config.toml
hidden_size = 256
num_attention_heads = 3
vocab_size = 1024
init_std_qkv = 0.0352
optimizer = "adam_atan2"
learning_rate = 0.00134
batch_tokens = 131072
Each number is 200 + 40 x the weight over its row's rms, rounded and kept within 0 to 999. Layers, rows and columns count from 0. The size before them is the row's rms in percent of the matrix's.

# layer 19 attention key, 384x256, rms 0.0626, rows 124-127, columns 192-255
108,185,158,236,63,185,175,228,148,155,247,111,133,193,205,260,256,250,237,120,216,184,158,192,127,247,231,169,186,175,171,192,237,201,192,210,203,197,228,224,124,200,263,114,137,144,147,213,229,186,256,166,201,260,204,115,186,220,175,224,215,242,161,240,163
081,217,170,217,171,212,185,164,245,272,147,260,223,169,217,156,174,146,232,275,138,228,196,309,218,251,251,211,254,187,249,203,172,275,139,133,159,167,166,204,159,145,173,170,220,246,287,213,159,143,179,179,252,249,236,276,209,136,150,147,226,240,154,244,171
115,179,149,147,210,274,185,241,162,187,212,166,176,170,181,174,217,184,142,191,294,258,152,165,182,161,209,151,209,200,150,273,217,174,146,210,251,216,191,207,168,157,207,227,251,183,239,203,168,125,166,207,245,198,230,206,248,165,227,161,229,232,216,172,256
099,192,124,186,241,181,203,206,187,227,208,141,159,173,196,233,244,256,196,130,268,105,221,225,244,180,248,250,154,102,170,173,258,256,174,204,228,183,241,152,202,206,183,155,174,193,196,247,178,179,174,206,122,179,212,163,226,210,176,184,209,227,242,110,241
# layer 19 attention query, 384x256, rms 0.064, rows 125-127, columns 192-255
093,183,215,230,254,188,233,303,264,137,223,199,254,102,230,187,166,172,195,223,184,183,212,145,204,186,276,223,223,216,268,220,235,253,182,187,80,199,144,193,200,222,193,178,168,83,182,221,276,249,222,223,175,172,198,209,196,220,114,141,165,197,205,118,184
114,167,233,271,211,203,160,210,178,243,159,166,237,198,217,173,182,177,210,225,205,223,236,155,239,188,288,199,245,224,235,239,229,199,250,193,241,149,211,289,217,229,275,184,206,159,208,161,286,100,198,178,146,167,235,169,188,229,235,210,254,213,213,150,112
106,197,211,231,217,180,203,124,178,251,221,168,196,151,217,250,139,204,185,203,218,99,188,226,221,220,202,208,268,150,173,244,177,183,142,249,215,202,251,218,210,195,187,207,190,186,223,123,244,119,268,185,155,201,209,220,266,171,185,200,243,231,211,229,204
# layer 19 attention value, 384x256, rms 0.0561, rows 0-50, columns 192-255
096,193,218,200,193,216,116,222,198,259,244,188,199,191,218,184,284,191,189,231,182,213,222,221,160,189,178,244,187,301,179,233,198,189,128,242,140,220,247,226,202,157,94,226,209,183,248,220,239,213,184,228,195,214,252,174,173,245,203,176,277,135,173,240,191
099,204,279,187,196,255,105,299,250,149,141,175,233,239,193,175,174,138,252,189,157,208,164,179,260,124,197,215,282,165,180,190,221,218,139,211,140,215,210,181,217,169,262,115,239,148,211,146,211,206,159,262,275,184,227,184,193,236,227,199,175,173,178,245,156
101,215,146,221,194,223,153,195,218,133,199,155,258,183,156,181,286,155,175,220,171,163,238,203,154,194,155,145,164,122,212,227,221,237,202,115,208,235,186,132,226,152,207,109,224,191,209,256,160,233,249,214,173,256,211,154,203,206,177,255,141,198,250,166,246
101,278,233,200,205,237,192,169,210,67,168,216,202,235,203,234,256,167,320,234,250,182,228,235,180,190,140,242,197,205,170,160,231,273,214,228,155,129,207,209,206,207,176,206,242,198,196,137,150,203,224,183,179,260,192,170,250,177,173,234,208,191,212,169,206
101,211,192,259,183,243,227,233,114,165,266,166,130,206,194,154,288,245,257,221,204,208,223,240,241,179,150,156,245,218,231,161,172,198,320,207,191,192,221,170,231,180,203,188,226,153,160,164,248,168,171,222,182,145,150,211,185,214,203,170,176,273,196,245,232
098,240,231,136,173,138,230,153,236,247,214,211,202,139,146,218,192,246,148,149,232,176,245,187,176,241,203,227,148,190,155,226,161,134,271,217,242,164,157,228,239,186,232,231,152,239,201,205,238,285,110,171,177,205,219,146,177,218,209,198,218,222,210,245,168
098,186,181,247,186,172,222,209,194,237,212,247,191,172,203,182,139,274,207,248,153,221,238,170,237,178,293,225,262,252,234,177,233,95,201,259,122,204,212,188,261,172,217,184,163,195,163,269,222,178,176,196,263,151,174,212,207,178,212,229,218,196,215,139,249
098,103,274,201,219,187,168,169,207,180,252,255,297,214,208,222,188,139,189,142,177,207,246,216,214,217,91,96,128,195,124,205,180,175,224,188,198,233,185,100,217,216,197,203,272,213,209,187,154,225,262,226,160,246,215,186,282,230,174,123,263,262,153,215,214
106,180,252,288,278,213,203,193,191,196,200,223,219,149,205,202,208,250,180,241,196,207,227,233,272,153,191,216,180,146,227,224,159,148,178,162,346,208,215,133,265,196,236,174,246,215,231,222,269,130,250,223,228,211,213,185,243,223,217,175,210,225,195,172,280
105,185,161,166,201,204,207,182,222,236,167,209,175,230,206,203,339,184,275,208,245,228,186,174,200,223,218,245,186,149,169,224,155,213,239,241,202,185,177,152,240,247,157,170,147,240,247,220,202,220,249,196,117,198,258,189,221,219,201,130,237,220,257,143,186
101,235,242,205,232,151,139,162,187,157,142,234,183,165,167,176,132,248,275,243,189,208,201,198,209,147,243,152,190,209,248,191,263,178,239,198,258,143,176,239,209,262,204,165,229,194,175,270,132,160,269,196,195,243,313,256,176,188,185,194,161,233,204,224,180
095,186,212,216,203,276,115,284,179,227,229,178,225,150,207,215,144,245,208,167,178,194,226,187,266,133,166,231,211,128,241,257,274,221,173,96,233,152,193,236,144,244,223,193,193,194,178,137,278,229,238,261,198,199,136,167,244,150,206,214,153,231,231,187,193
100,230,169,199,169,251,230,177,206,205,238,228,257,143,253,193,268,212,254,221,202,197,195,187,257,245,222,216,172,168,250,210,256,213,242,197,153,244,262,221,176,179,182,181,177,207,242,255,156,230,215,236,133,160,175,120,226,212,173,194,253,224,188,230,154
093,169,174,144,224,171,168,209,269,143,170,264,138,232,147,179,156,207,181,171,196,212,232,189,220,199,163,187,220,267,195,254,227,242,211,144,249,202,166,206,204,282,206,311,243,212,185,252,260,230,177,165,168,197,253,228,205,180,242,166,183,195,137,221,126
096,207,266,227,212,214,240,170,228,219,201,241,164,168,83,195,222,146,153,175,242,171,151,203,218,232,224,262,165,116,223,186,218,269,217,210,149,136,173,178,225,217,233,212,286,210,104,233,172,218,177,231,168,220,98,169,214,219,127,169,272,242,185,224,116
104,260,153,194,185,132,182,155,181,170,132,288,214,253,261,159,145,190,264,215,240,197,232,257,165,261,216,206,198,210,146,268,189,182,240,162,177,211,163,344,186,243,138,230,206,187,167,226,188,174,186,216,228,170,246,156,191,186,254,246,198,198,216,191,162
094,226,174,163,231,157,223,104,197,177,148,185,183,159,220,217,220,110,201,184,179,168,194,128,178,265,200,222,173,197,234,197,147,180,127,217,298,108,189,175,234,190,160,201,167,229,77,154,204,255,211,173,191,176,206,249,229,191,130,254,279,232,169,134,235
097,267,215,231,191,181,200,177,225,192,206,186,225,196,203,187,167,285,159,211,186,171,153,218,216,235,209,265,182,211,230,188,127,182,233,186,174,155,157,195,140,190,218,169,137,266,178,142,162,216,169,180,130,238,210,157,109,222,230,211,232,231,178,240,170
100,229,148,228,215,176,110,268,167,130,225,216,175,188,276,186,174,180,220,199,189,218,220,211,117,237,204,192,139,187,215,233,203,203,259,172,190,246,195,274,233,149,194,201,208,198,222,235,201,232,260,206,143,159,180,160,161,219,213,276,208,184,215,244,183
102,168,199,148,174,211,223,231,141,122,219,123,111,197,239,218,166,259,171,166,193,179,194,185,271,242,242,254,182,195,232,165,207,127,121,204,171,165,215,217,161,179,142,243,143,246,255,210,174,209,266,180,201,220,123,140,202,175,258,307,208,191,163,162,308
101,241,231,189,136,282,151,225,138,183,220,211,309,186,166,152,225,192,246,217,200,216,213,251,177,137,230,204,204,98,207,175,199,183,207,249,186,239,207,175,226,226,202,224,237,208,181,212,208,168,229,184,214,218,164,228,203,229,190,225,171,239,166,176,273
106,210,180,192,226,217,188,157,163,205,210,267,284,234,176,183,23,184,144,115,115,182,182,180,198,141,221,180,226,169,196,223,216,209,180,251,139,160,224,225,215,176,236,183,156,209,235,265,205,185,154,242,176,162,172,253,161,214,230,184,191,197,125,226,164
097,160,190,257,196,235,199,287,217,183,203,180,143,169,221,247,70,190,212,180,174,206,193,191,208,181,150,225,192,185,149,192,175,196,126,165,206,155,173,215,191,189,188,176,147,231,196,97,222,215,246,189,238,246,147,200,241,205,189,200,157,185,194,183,243
097,182,218,192,183,142,206,159,188,206,165,159,155,192,137,149,194,159,174,195,178,180,239,168,267,168,218,219,190,296,129,152,208,154,218,152,195,271,156,143,191,219,246,187,193,160,255,225,157,321,281,239,178,154,194,237,133,254,194,172,321,216,159,225,130
106,146,246,210,154,219,240,243,226,213,181,229,171,284,280,190,234,172,113,214,175,170,231,194,161,192,148,258,209,209,272,155,250,196,213,188,153,133,185,236,194,165,250,188,135,159,233,161,164,210,170,168,270,245,244,216,186,226,143,184,182,237,218,151,209
090,192,154,200,207,226,164,210,196,93,194,203,209,219,125,196,209,187,198,209,202,191,192,137,225,181,261,254,247,187,225,145,152,142,181,151,204,186,199,271,257,258,176,202,170,238,230,220,198,174,152,271,198,249,172,157,103,205,251,132,293,137,250,140,237
099,257,190,201,200,229,213,199,237,196,137,255,185,224,168,260,258,155,254,205,174,212,140,174,268,169,144,240,243,198,164,109,223,169,193,141,209,278,92,217,157,167,191,238,207,231,224,138,284,228,186,188,208,240,210,331,153,159,173,203,218,157,221,180,135
114,228,206,212,257,175,108,181,201,183,239,172,228,156,148,212,170,181,176,150,171,212,240,152,178,230,204,200,239,236,170,215,180,221,156,138,136,177,253,196,173,237,174,178,188,210,177,206,135,220,122,262,263,260,168,155,149,212,135,228,166,230,193,151,207
100,259,238,196,184,259,200,256,220,287,240,209,189,211,235,213,236,163,218,169,173,193,241,222,172,188,206,254,269,185,177,284,180,254,148,203,147,260,178,207,197,210,206,171,242,174,160,185,219,224,275,239,132,147,201,155,227,192,132,187,187,203,197,218,214
100,227,206,202,150,209,242,171,222,176,268,207,203,166,213,250,179,243,176,167,166,194,246,227,234,258,184,169,261,178,204,250,175,177,217,172,307,181,224,238,279,158,191,277,195,180,221,168,165,161,269,182,250,138,73,207,213,187,188,193,174,217,178,178,173
096,211,143,195,171,244,236,175,213,212,211,240,170,196,221,220,203,202,262,223,202,180,197,273,170,154,198,155,180,277,242,155,174,202,192,154,233,204,150,228,191,168,213,185,253,214,201,233,198,164,201,166,200,202,213,256,163,187,116,239,142,126,136,218,267
099,205,207,164,191,222,247,204,271,300,227,147,265,196,155,215,206,204,146,194,190,205,221,249,149,215,182,173,223,228,165,204,188,235,200,213,165,232,151,137,180,205,227,283,192,202,207,158,138,221,239,240,155,221,217,201,138,224,232,194,206,195,242,271,213
099,207,153,251,227,177,237,168,193,144,189,186,282,163,180,194,257,198,196,296,196,222,140,210,253,257,249,202,150,126,261,170,213,195,279,231,217,162,218,218,234,175,189,209,261,191,170,175,211,234,198,210,159,172,223,197,165,241,135,208,217,241,286,227,225
100,161,198,196,205,154,186,175,184,160,120,204,270,131,194,145,194,163,244,227,110,266,198,143,231,197,272,228,236,159,258,215,246,161,140,219,189,225,168,218,248,219,170,167,205,226,149,205,224,204,186,218,174,265,224,224,180,194,208,180,180,174,148,196,151
099,183,161,160,238,238,215,195,179,129,238,217,114,146,209,229,217,116,200,259,223,228,202,181,198,227,213,212,214,148,204,199,133,273,297,148,179,276,210,211,189,212,153,225,287,227,159,211,201,251,191,221,180,182,201,235,178,133,124,217,102,194,257,169,205
097,139,194,147,201,182,207,244,138,171,118,136,123,293,255,168,178,166,184,239,167,169,183,217,192,152,194,201,121,186,209,216,153,196,177,173,229,273,243,112,208,235,191,150,239,228,156,172,205,236,340,149,218,223,233,177,176,216,145,250,186,190,162,222,208
096,241,275,182,194,195,130,251,143,240,172,182,266,89,160,264,174,203,182,145,122,190,200,176,248,199,227,234,233,177,125,156,189,179,237,167,141,242,210,130,223,222,231,163,190,229,207,163,239,141,214,266,280,252,259,223,223,222,151,183,299,234,248,182,303
098,219,260,161,203,240,264,243,211,188,191,206,252,207,238,204,215,192,172,198,213,201,144,227,216,316,113,191,234,212,236,193,209,161,181,272,176,220,217,256,158,165,183,159,246,224,174,221,204,151,194,194,118,253,210,179,227,205,363,204,167,234,178,248,311
095,158,276,179,180,160,150,170,182,222,138,171,175,159,175,168,108,261,144,178,202,191,185,212,148,190,241,187,217,156,227,159,216,187,225,223,186,195,233,183,190,173,200,182,168,203,207,243,196,203,276,181,122,189,145,183,121,194,154,291,219,202,215,221,230
102,183,238,268,229,182,236,125,189,172,190,217,171,182,201,175,156,203,194,248,218,196,162,197,215,223,236,190,127,198,208,164,224,153,181,230,221,160,171,229,203,173,178,240,187,167,209,246,252,227,230,163,176,228,229,225,184,151,216,131,157,215,171,206,216
101,222,217,200,179,255,236,189,208,198,281,189,113,203,220,177,166,263,179,169,240,244,202,191,214,136,159,262,188,232,247,274,157,203,174,221,262,250,227,204,200,211,205,244,206,193,193,102,244,258,263,210,223,170,151,207,184,189,224,189,228,213,179,171,212
109,207,248,138,219,175,281,241,198,158,249,182,142,237,139,242,276,169,171,185,263,201,154,205,128,268,179,230,167,193,235,256,197,240,199,189,194,220,196,170,223,175,156,217,206,196,204,172,236,322,209,259,219,226,221,251,261,229,194,180,248,198,238,119,129
104,194,259,148,238,251,180,222,225,160,191,259,276,228,150,190,130,253,255,191,178,218,116,163,282,162,156,172,188,212,215,230,229,197,213,170,187,233,211,206,225,225,211,141,164,182,148,241,202,236,196,114,109,192,157,238,165,187,178,237,219,183,182,121,173
096,243,157,225,142,220,292,217,245,192,211,215,286,177,257,215,209,157,196,248,165,168,196,243,173,209,229,204,180,174,218,195,233,225,250,229,239,65,160,181,208,254,268,213,238,220,195,138,233,201,193,222,195,189,228,199,237,236,198,245,193,235,260,268,184
106,256,213,178,161,239,253,275,212,149,282,147,154,197,175,256,230,208,326,143,199,197,144,181,192,201,263,255,207,188,246,211,221,188,311,244,238,208,145,229,192,228,192,179,231,167,281,192,199,240,238,183,137,249,160,181,232,214,174,189,151,148,223,166,159
095,235,149,351,202,247,197,196,200,182,227,188,223,198,177,231,151,219,249,221,161,280,194,209,109,202,206,221,201,265,237,180,208,234,263,157,212,149,156,302,164,148,175,290,167,231,204,159,197,175,156,171,231,161,200,295,174,252,215,134,194,238,181,213,217
089,181,207,197,201,160,239,208,174,232,256,190,150,280,241,203,270,126,168,63,214,250,179,243,226,220,163,206,164,268,186,236,205,142,200,189,247,80,195,220,175,189,237,250,212,185,172,237,251,140,245,200,176,128,155,185,230,184,236,213,264,209,223,215,286
102,232,227,188,147,222,228,151,129,133,176,183,100,259,252,225,205,231,296,202,129,221,214,167,154,277,228,184,234,248,194,243,181,297,227,200,259,175,196,200,154,246,237,234,165,216,165,223,212,211,200,147,92,256,258,201,153,128,224,196,177,216,273,149,180
095,191,219,197,226,197,164,213,199,186,209,204,184,204,143,207,203,190,217,198,212,237,234,156,187,155,212,112,209,194,122,219,200,162,155,233,110,227,175,193,172,253,230,93,195,214,197,208,176,170,210,222,227,223,180,218,154,172,167,235,159,201,215,117,231
104,229,169,302,182,195,205,197,225,217,248,217,284,203,181,198,259,180,255,169,223,195,205,272,174,249,184,281,175,210,237,216,187,195,169,208,280,207,267,169,164,177,148,281,172,163,225,121,145,229,288,179,156,221,186,183,269,210,272,153,251,159,212,266,210
098,199,191,225,206,208,200,154,279,194,189,204,288,183,251,170,110,228,122,206,238,186,190,164,266,193,236,221,202,218,171,214,189,205,237,140,235,129,179,228,239,182,250,233,165,245,154,195,202,144,106,248,160,192,197,149,150,151,201,220,310,222,232,223,187
# layer 19 attention output (transposed), 384x256, rms 0.0598, rows 0-50, columns 192-255
095,187,275,144,281,232,221,77,194,176,204,205,185,199,178,172,199,188,189,170,274,207,183,183,180,182,210,178,259,195,147,157,244,226,238,201,219,203,114,161,201,194,206,186,162,169,154,249,133,211,190,192,216,206,215,198,151,169,178,226,229,199,269,224,244
099,194,204,151,200,249,372,208,143,236,263,218,191,154,184,124,287,196,264,222,186,147,226,205,206,240,239,104,163,234,190,175,235,227,236,155,172,104,219,178,136,167,167,174,206,184,200,238,221,225,189,196,108,192,186,253,183,170,159,173,177,185,120,197,206
106,175,225,215,273,189,202,195,185,198,215,197,182,176,249,207,130,222,166,220,236,268,229,245,228,190,262,197,183,234,211,190,308,241,240,261,266,207,160,210,243,183,155,232,183,262,223,165,176,159,205,123,122,224,137,283,207,213,159,188,259,248,183,198,157
110,125,210,162,202,121,224,196,214,311,225,151,178,155,215,218,170,213,178,253,201,249,199,213,171,246,188,250,195,193,264,199,167,115,192,170,246,184,140,219,195,211,234,237,201,142,219,228,222,144,115,245,218,211,204,217,146,255,196,186,109,59,195,210,217
100,265,190,142,207,247,233,220,261,175,242,207,203,199,250,204,158,199,255,233,179,240,172,218,179,137,149,265,155,201,172,195,218,301,115,171,160,163,177,204,192,227,134,201,219,176,148,187,149,230,213,221,205,281,182,217,154,233,202,231,213,156,200,208,262
096,248,212,269,214,130,186,192,215,210,123,239,216,174,215,179,163,183,233,207,217,264,170,252,252,155,198,220,213,179,206,215,244,200,138,230,139,178,199,209,191,130,203,204,207,170,205,164,193,166,250,151,199,196,186,234,183,162,149,203,222,211,201,94,192
104,199,222,216,194,220,166,296,149,132,280,193,150,256,180,180,202,133,183,154,284,122,190,208,188,241,216,160,183,167,121,214,283,253,199,182,180,195,168,175,161,263,224,192,206,167,219,160,189,173,210,202,197,200,238,157,210,173,236,278,230,257,201,238,214
099,194,138,192,235,191,152,226,161,248,248,144,188,232,231,173,192,257,186,230,144,239,257,203,199,193,188,217,280,235,254,225,191,254,196,244,251,222,178,211,181,181,230,155,216,236,255,222,154,210,221,179,217,117,164,300,211,173,184,216,218,218,254,230,251
106,150,152,218,228,222,275,120,200,226,210,198,229,218,196,146,195,208,270,203,196,293,132,158,227,232,210,173,215,295,213,229,189,191,191,178,163,235,189,193,192,240,241,207,223,212,222,212,148,280,217,236,205,170,193,260,202,153,163,211,225,290,214,163,182
102,281,246,164,175,191,166,188,236,233,207,235,135,164,216,193,140,215,94,213,212,117,244,201,156,189,219,157,188,224,224,197,192,232,149,153,261,212,188,249,228,179,206,229,204,141,105,199,215,147,180,240,276,187,210,174,170,225,220,203,233,208,206,270,140
102,165,240,187,234,194,204,171,156,185,301,137,173,190,249,234,260,245,155,247,223,205,229,231,128,242,260,184,230,170,159,218,270,264,207,292,184,227,197,199,228,57,176,221,134,230,203,186,234,154,162,160,203,198,123,145,197,260,238,173,210,189,257,194,161
098,198,180,234,242,162,309,151,267,200,179,132,231,167,194,196,217,143,216,180,188,209,224,205,177,158,252,186,252,275,164,184,115,160,306,238,171,217,257,182,213,151,140,205,274,193,227,130,137,262,160,119,160,213,201,212,207,228,249,190,210,176,140,189,178
097,141,271,159,148,183,121,215,229,157,212,203,201,208,235,190,198,247,129,187,212,168,242,254,149,157,197,196,238,283,192,246,201,216,204,232,153,207,196,148,217,145,200,248,193,172,177,166,131,143,197,188,230,161,221,249,209,170,197,191,217,177,220,218,236
092,245,182,176,135,186,255,209,221,192,157,182,223,242,171,264,204,205,265,200,221,178,114,162,167,213,232,236,178,142,272,197,111,114,165,167,183,222,225,240,127,176,156,137,222,227,210,192,160,131,193,248,189,228,230,140,244,230,147,144,165,263,282,156,218
096,193,130,172,195,243,188,222,173,251,240,172,187,236,285,268,205,230,298,208,173,167,212,235,174,247,200,233,284,209,175,131,132,172,220,220,166,226,241,159,201,135,190,153,223,174,238,92,173,215,182,199,238,156,174,276,230,227,191,232,222,116,264,239,206
110,192,185,197,104,176,216,205,215,247,173,163,179,184,151,247,257,171,170,172,186,233,206,212,256,97,242,236,199,162,224,143,227,182,221,179,157,159,173,220,194,178,180,171,152,221,223,126,227,239,224,149,187,246,226,164,154,191,182,191,186,160,195,168,223
099,142,166,235,223,209,144,315,227,313,262,252,184,181,203,173,190,232,234,178,131,186,188,134,170,237,134,196,216,288,133,261,204,125,226,209,145,237,207,161,227,225,189,196,167,205,297,189,251,132,198,242,179,171,213,154,201,255,202,138,240,186,152,191,149
100,236,158,154,135,160,206,222,256,242,215,233,202,251,175,220,201,119,242,150,179,183,193,201,259,128,236,215,224,215,180,240,229,220,206,203,138,183,214,247,253,171,246,239,254,123,221,207,180,206,191,241,232,191,183,213,301,109,130,160,185,216,176,226,222
101,202,255,132,185,239,290,178,215,144,172,217,202,216,157,211,213,220,152,134,231,209,227,259,157,191,149,271,173,194,215,208,212,237,239,238,141,136,232,200,140,211,140,202,193,229,223,152,173,228,220,148,208,302,196,187,207,177,192,179,177,164,230,180,232
102,232,228,220,209,189,187,152,193,163,150,229,191,163,180,150,254,162,214,223,238,254,220,248,125,170,159,143,223,205,160,189,143,241,190,261,232,286,186,171,185,274,240,194,245,220,244,148,207,210,159,195,200,239,221,265,216,187,208,251,150,282,184,184,200
101,141,93,230,175,199,208,230,262,168,268,226,149,156,224,289,211,212,152,230,186,199,200,260,213,243,134,206,191,221,184,198,205,223,148,246,293,209,172,158,236,199,222,176,227,150,236,216,160,233,120,177,207,251,139,269,206,223,214,155,316,187,257,235,197
103,227,200,229,187,257,238,197,122,156,190,121,216,216,247,220,322,177,197,225,202,215,252,140,211,210,155,194,149,186,184,217,235,204,218,171,237,239,211,240,163,203,126,244,261,168,176,157,177,235,167,149,157,252,154,162,178,142,146,212,220,215,226,150,246
099,182,197,221,186,198,187,164,162,205,208,190,242,209,160,210,209,132,162,213,255,254,266,205,204,229,232,97,203,248,179,104,192,140,253,240,184,244,242,173,159,250,212,227,258,187,210,185,257,213,229,209,197,189,215,152,231,249,281,231,254,286,227,134,249
098,211,200,161,145,262,228,203,174,192,214,214,161,162,195,198,170,165,148,185,194,236,184,216,217,214,174,245,192,163,198,212,175,245,218,250,208,118,256,301,155,133,169,200,189,239,166,172,224,196,206,187,133,127,197,146,276,206,187,223,166,253,169,212,226
105,230,213,216,243,215,198,141,212,258,142,177,224,195,218,186,179,208,266,213,209,216,209,196,240,182,253,133,143,228,187,233,223,185,142,246,165,207,155,151,218,224,211,204,194,209,185,209,245,97,229,196,142,163,201,175,203,137,218,244,173,212,224,228,205
088,239,269,131,174,199,234,159,217,205,166,170,190,173,237,224,184,202,196,217,250,152,199,240,117,288,260,202,135,165,245,150,273,326,174,127,222,197,219,234,138,194,173,212,247,200,180,165,141,134,216,184,215,162,225,265,259,209,237,188,140,190,178,200,196
101,173,218,291,104,197,171,196,165,185,188,254,163,196,185,196,226,93,143,238,233,128,229,148,187,176,304,211,210,161,239,256,162,118,107,166,265,190,249,190,270,268,205,192,236,259,153,241,171,165,235,152,171,186,155,166,189,209,169,214,218,258,134,176,245
112,112,201,209,250,211,239,277,152,209,154,178,212,176,218,214,247,168,163,171,207,232,234,162,212,224,274,204,217,169,229,190,208,186,286,187,187,299,213,169,247,200,208,169,238,76,282,172,259,255,192,128,175,120,253,249,207,190,228,183,168,212,174,231,169
097,164,186,171,187,143,235,171,271,212,229,211,218,257,160,164,199,205,216,220,194,147,154,225,208,160,249,218,186,287,213,196,201,195,235,168,192,183,201,251,156,196,233,248,174,181,187,177,207,156,188,148,137,156,209,204,165,287,250,103,237,140,269,229,193
101,170,150,239,192,238,204,213,305,127,251,164,193,239,257,208,205,207,261,232,181,202,221,207,213,160,176,230,202,216,228,214,175,187,181,258,161,278,99,154,239,203,194,153,228,150,202,182,159,220,229,160,222,203,231,192,200,72,240,220,278,236,270,161,233
096,207,285,179,222,161,204,211,180,185,251,209,216,242,241,184,217,221,174,256,214,199,219,262,202,150,143,177,233,123,219,226,159,187,177,142,230,152,198,256,241,197,271,206,147,189,207,160,150,169,189,211,233,236,135,123,194,191,285,96,177,221,274,189,249
097,194,143,145,247,169,135,204,231,183,244,181,183,241,187,195,174,201,207,194,153,218,222,153,305,131,194,233,196,200,230,213,149,172,196,268,245,164,232,246,304,160,222,223,252,169,211,243,212,203,200,167,163,193,208,247,234,135,122,211,156,149,152,251,157
101,180,196,221,228,202,81,220,213,257,228,225,141,146,221,240,156,135,233,219,156,212,297,205,221,186,135,305,215,230,100,223,161,247,149,233,260,158,202,165,206,151,253,188,170,214,158,257,204,155,213,244,176,247,161,173,173,209,177,189,231,207,132,239,163
104,178,185,250,198,219,169,143,227,184,190,167,197,232,208,282,211,206,223,141,311,145,304,216,163,263,222,176,263,157,160,226,189,199,199,190,260,207,176,168,173,198,238,221,276,255,225,171,224,234,172,236,162,166,158,168,208,192,226,240,177,221,222,149,258
110,249,232,191,231,204,173,185,211,262,223,207,169,205,186,212,199,180,215,163,153,152,212,204,221,125,213,256,200,228,210,243,179,189,138,224,235,151,252,196,272,209,285,242,108,188,232,175,192,184,243,159,184,200,174,214,202,289,236,151,272,152,187,175,215
095,254,243,220,154,183,159,225,214,246,185,224,182,212,198,109,149,188,205,221,181,212,228,208,206,215,159,225,238,202,130,175,219,215,228,271,190,135,241,216,121,134,244,216,173,231,282,249,178,216,148,237,184,188,178,240,260,154,259,213,244,218,171,208,175
095,161,169,243,188,209,167,183,222,187,237,268,175,262,206,138,197,220,175,179,164,191,224,228,208,242,212,168,203,263,186,221,253,253,177,219,219,228,215,177,226,197,247,187,237,193,196,211,185,218,180,152,152,167,177,224,228,210,285,187,147,265,121,226,217
093,187,238,228,200,126,115,186,206,244,221,192,173,147,206,195,203,236,234,227,175,248,215,183,131,134,196,197,210,177,190,194,245,162,128,211,260,205,197,126,243,260,246,171,164,168,161,197,219,256,171,239,218,214,200,256,204,129,126,217,187,176,219,209,193
090,279,147,232,244,197,214,219,168,214,162,235,220,202,214,280,273,119,209,216,218,274,250,155,169,221,215,192,136,163,191,208,188,261,212,234,204,211,199,240,206,155,154,174,198,245,201,198,231,264,204,155,207,217,174,207,202,182,196,210,159,259,265,261,163
101,223,176,121,174,217,189,222,180,178,190,231,134,163,111,256,209,166,154,195,165,220,233,155,140,174,250,172,180,159,211,255,163,245,95,233,154,256,248,163,194,222,215,200,127,335,194,220,203,210,177,185,268,204,187,152,196,194,221,246,265,193,189,241,179
107,181,191,223,258,224,227,212,275,180,141,308,257,180,212,199,199,152,190,181,187,154,173,197,113,179,219,222,144,225,230,221,79,157,204,196,175,221,163,241,192,215,257,222,219,222,161,234,196,194,241,188,255,154,201,252,224,253,151,238,199,187,172,178,239
110,185,170,219,160,253,145,135,189,228,172,242,267,124,223,201,220,273,197,241,154,226,209,218,219,210,103,214,204,185,210,198,198,185,102,208,281,145,209,163,168,246,226,222,219,201,242,186,198,103,156,177,263,110,159,190,196,203,146,170,217,188,174,229,167
101,280,149,221,158,144,187,213,201,237,281,192,177,210,216,249,275,153,197,191,253,132,206,145,116,280,247,223,197,186,234,223,163,182,151,204,221,142,216,259,158,170,210,275,227,190,266,189,180,179,222,235,262,171,188,148,262,177,206,179,114,205,227,179,199
100,193,222,158,187,210,161,230,182,196,139,263,232,177,187,207,205,224,218,213,288,153,218,157,246,287,204,181,215,290,172,177,181,240,127,219,159,173,162,171,194,161,226,213,218,179,205,220,230,205,168,254,203,188,221,143,195,173,143,181,199,168,101,183,120
102,167,240,207,234,236,217,122,183,281,250,188,165,143,182,276,181,203,198,277,242,175,156,184,192,187,165,264,185,235,270,231,139,189,156,225,212,174,239,200,165,205,186,241,170,166,166,162,178,191,187,195,209,207,209,172,171,158,231,105,199,176,187,194,142
100,185,242,199,190,289,170,182,166,166,230,193,233,192,282,247,177,186,246,191,165,189,181,151,223,245,205,292,181,210,213,165,172,164,238,213,131,203,198,130,197,278,155,166,230,141,187,254,164,223,178,173,260,232,175,120,212,123,205,220,252,141,307,217,223
091,158,125,160,192,256,227,200,261,170,146,238,184,221,198,139,202,240,194,236,171,165,138,175,154,212,200,202,186,214,253,199,214,236,196,190,210,273,153,171,209,233,283,231,196,289,209,168,193,230,186,189,209,255,208,187,212,248,193,218,169,120,223,214,111
106,259,179,179,156,237,181,209,207,212,178,243,186,262,176,207,182,204,152,214,237,158,148,239,246,198,191,240,167,162,156,183,236,161,263,149,168,186,193,168,190,195,141,186,223,109,238,173,160,162,220,208,245,244,251,156,204,306,145,176,140,159,201,176,230
096,233,180,192,256,105,144,251,83,302,229,128,240,241,215,182,158,209,114,197,223,167,210,260,136,174,230,166,213,183,198,142,174,217,238,188,224,137,277,199,181,244,230,194,201,170,213,237,219,228,167,208,165,143,259,235,188,252,203,109,150,217,184,195,235
110,153,170,97,222,239,157,198,276,194,198,177,221,148,239,206,171,118,204,214,173,183,154,179,215,191,115,171,217,231,196,204,179,158,174,205,163,277,127,162,121,213,173,202,196,259,175,273,184,277,148,148,285,173,210,224,244,205,138,181,193,161,265,219,241
100,200,158,198,207,202,217,232,248,226,226,226,142,203,169,207,222,228,228,119,204,201,141,215,263,259,194,190,215,211,177,167,160,244,189,252,136,228,233,297,182,188,138,222,224,183,165,175,176,167,213,212,185,191,226,166,233,138,158,230,206,272,166,224,174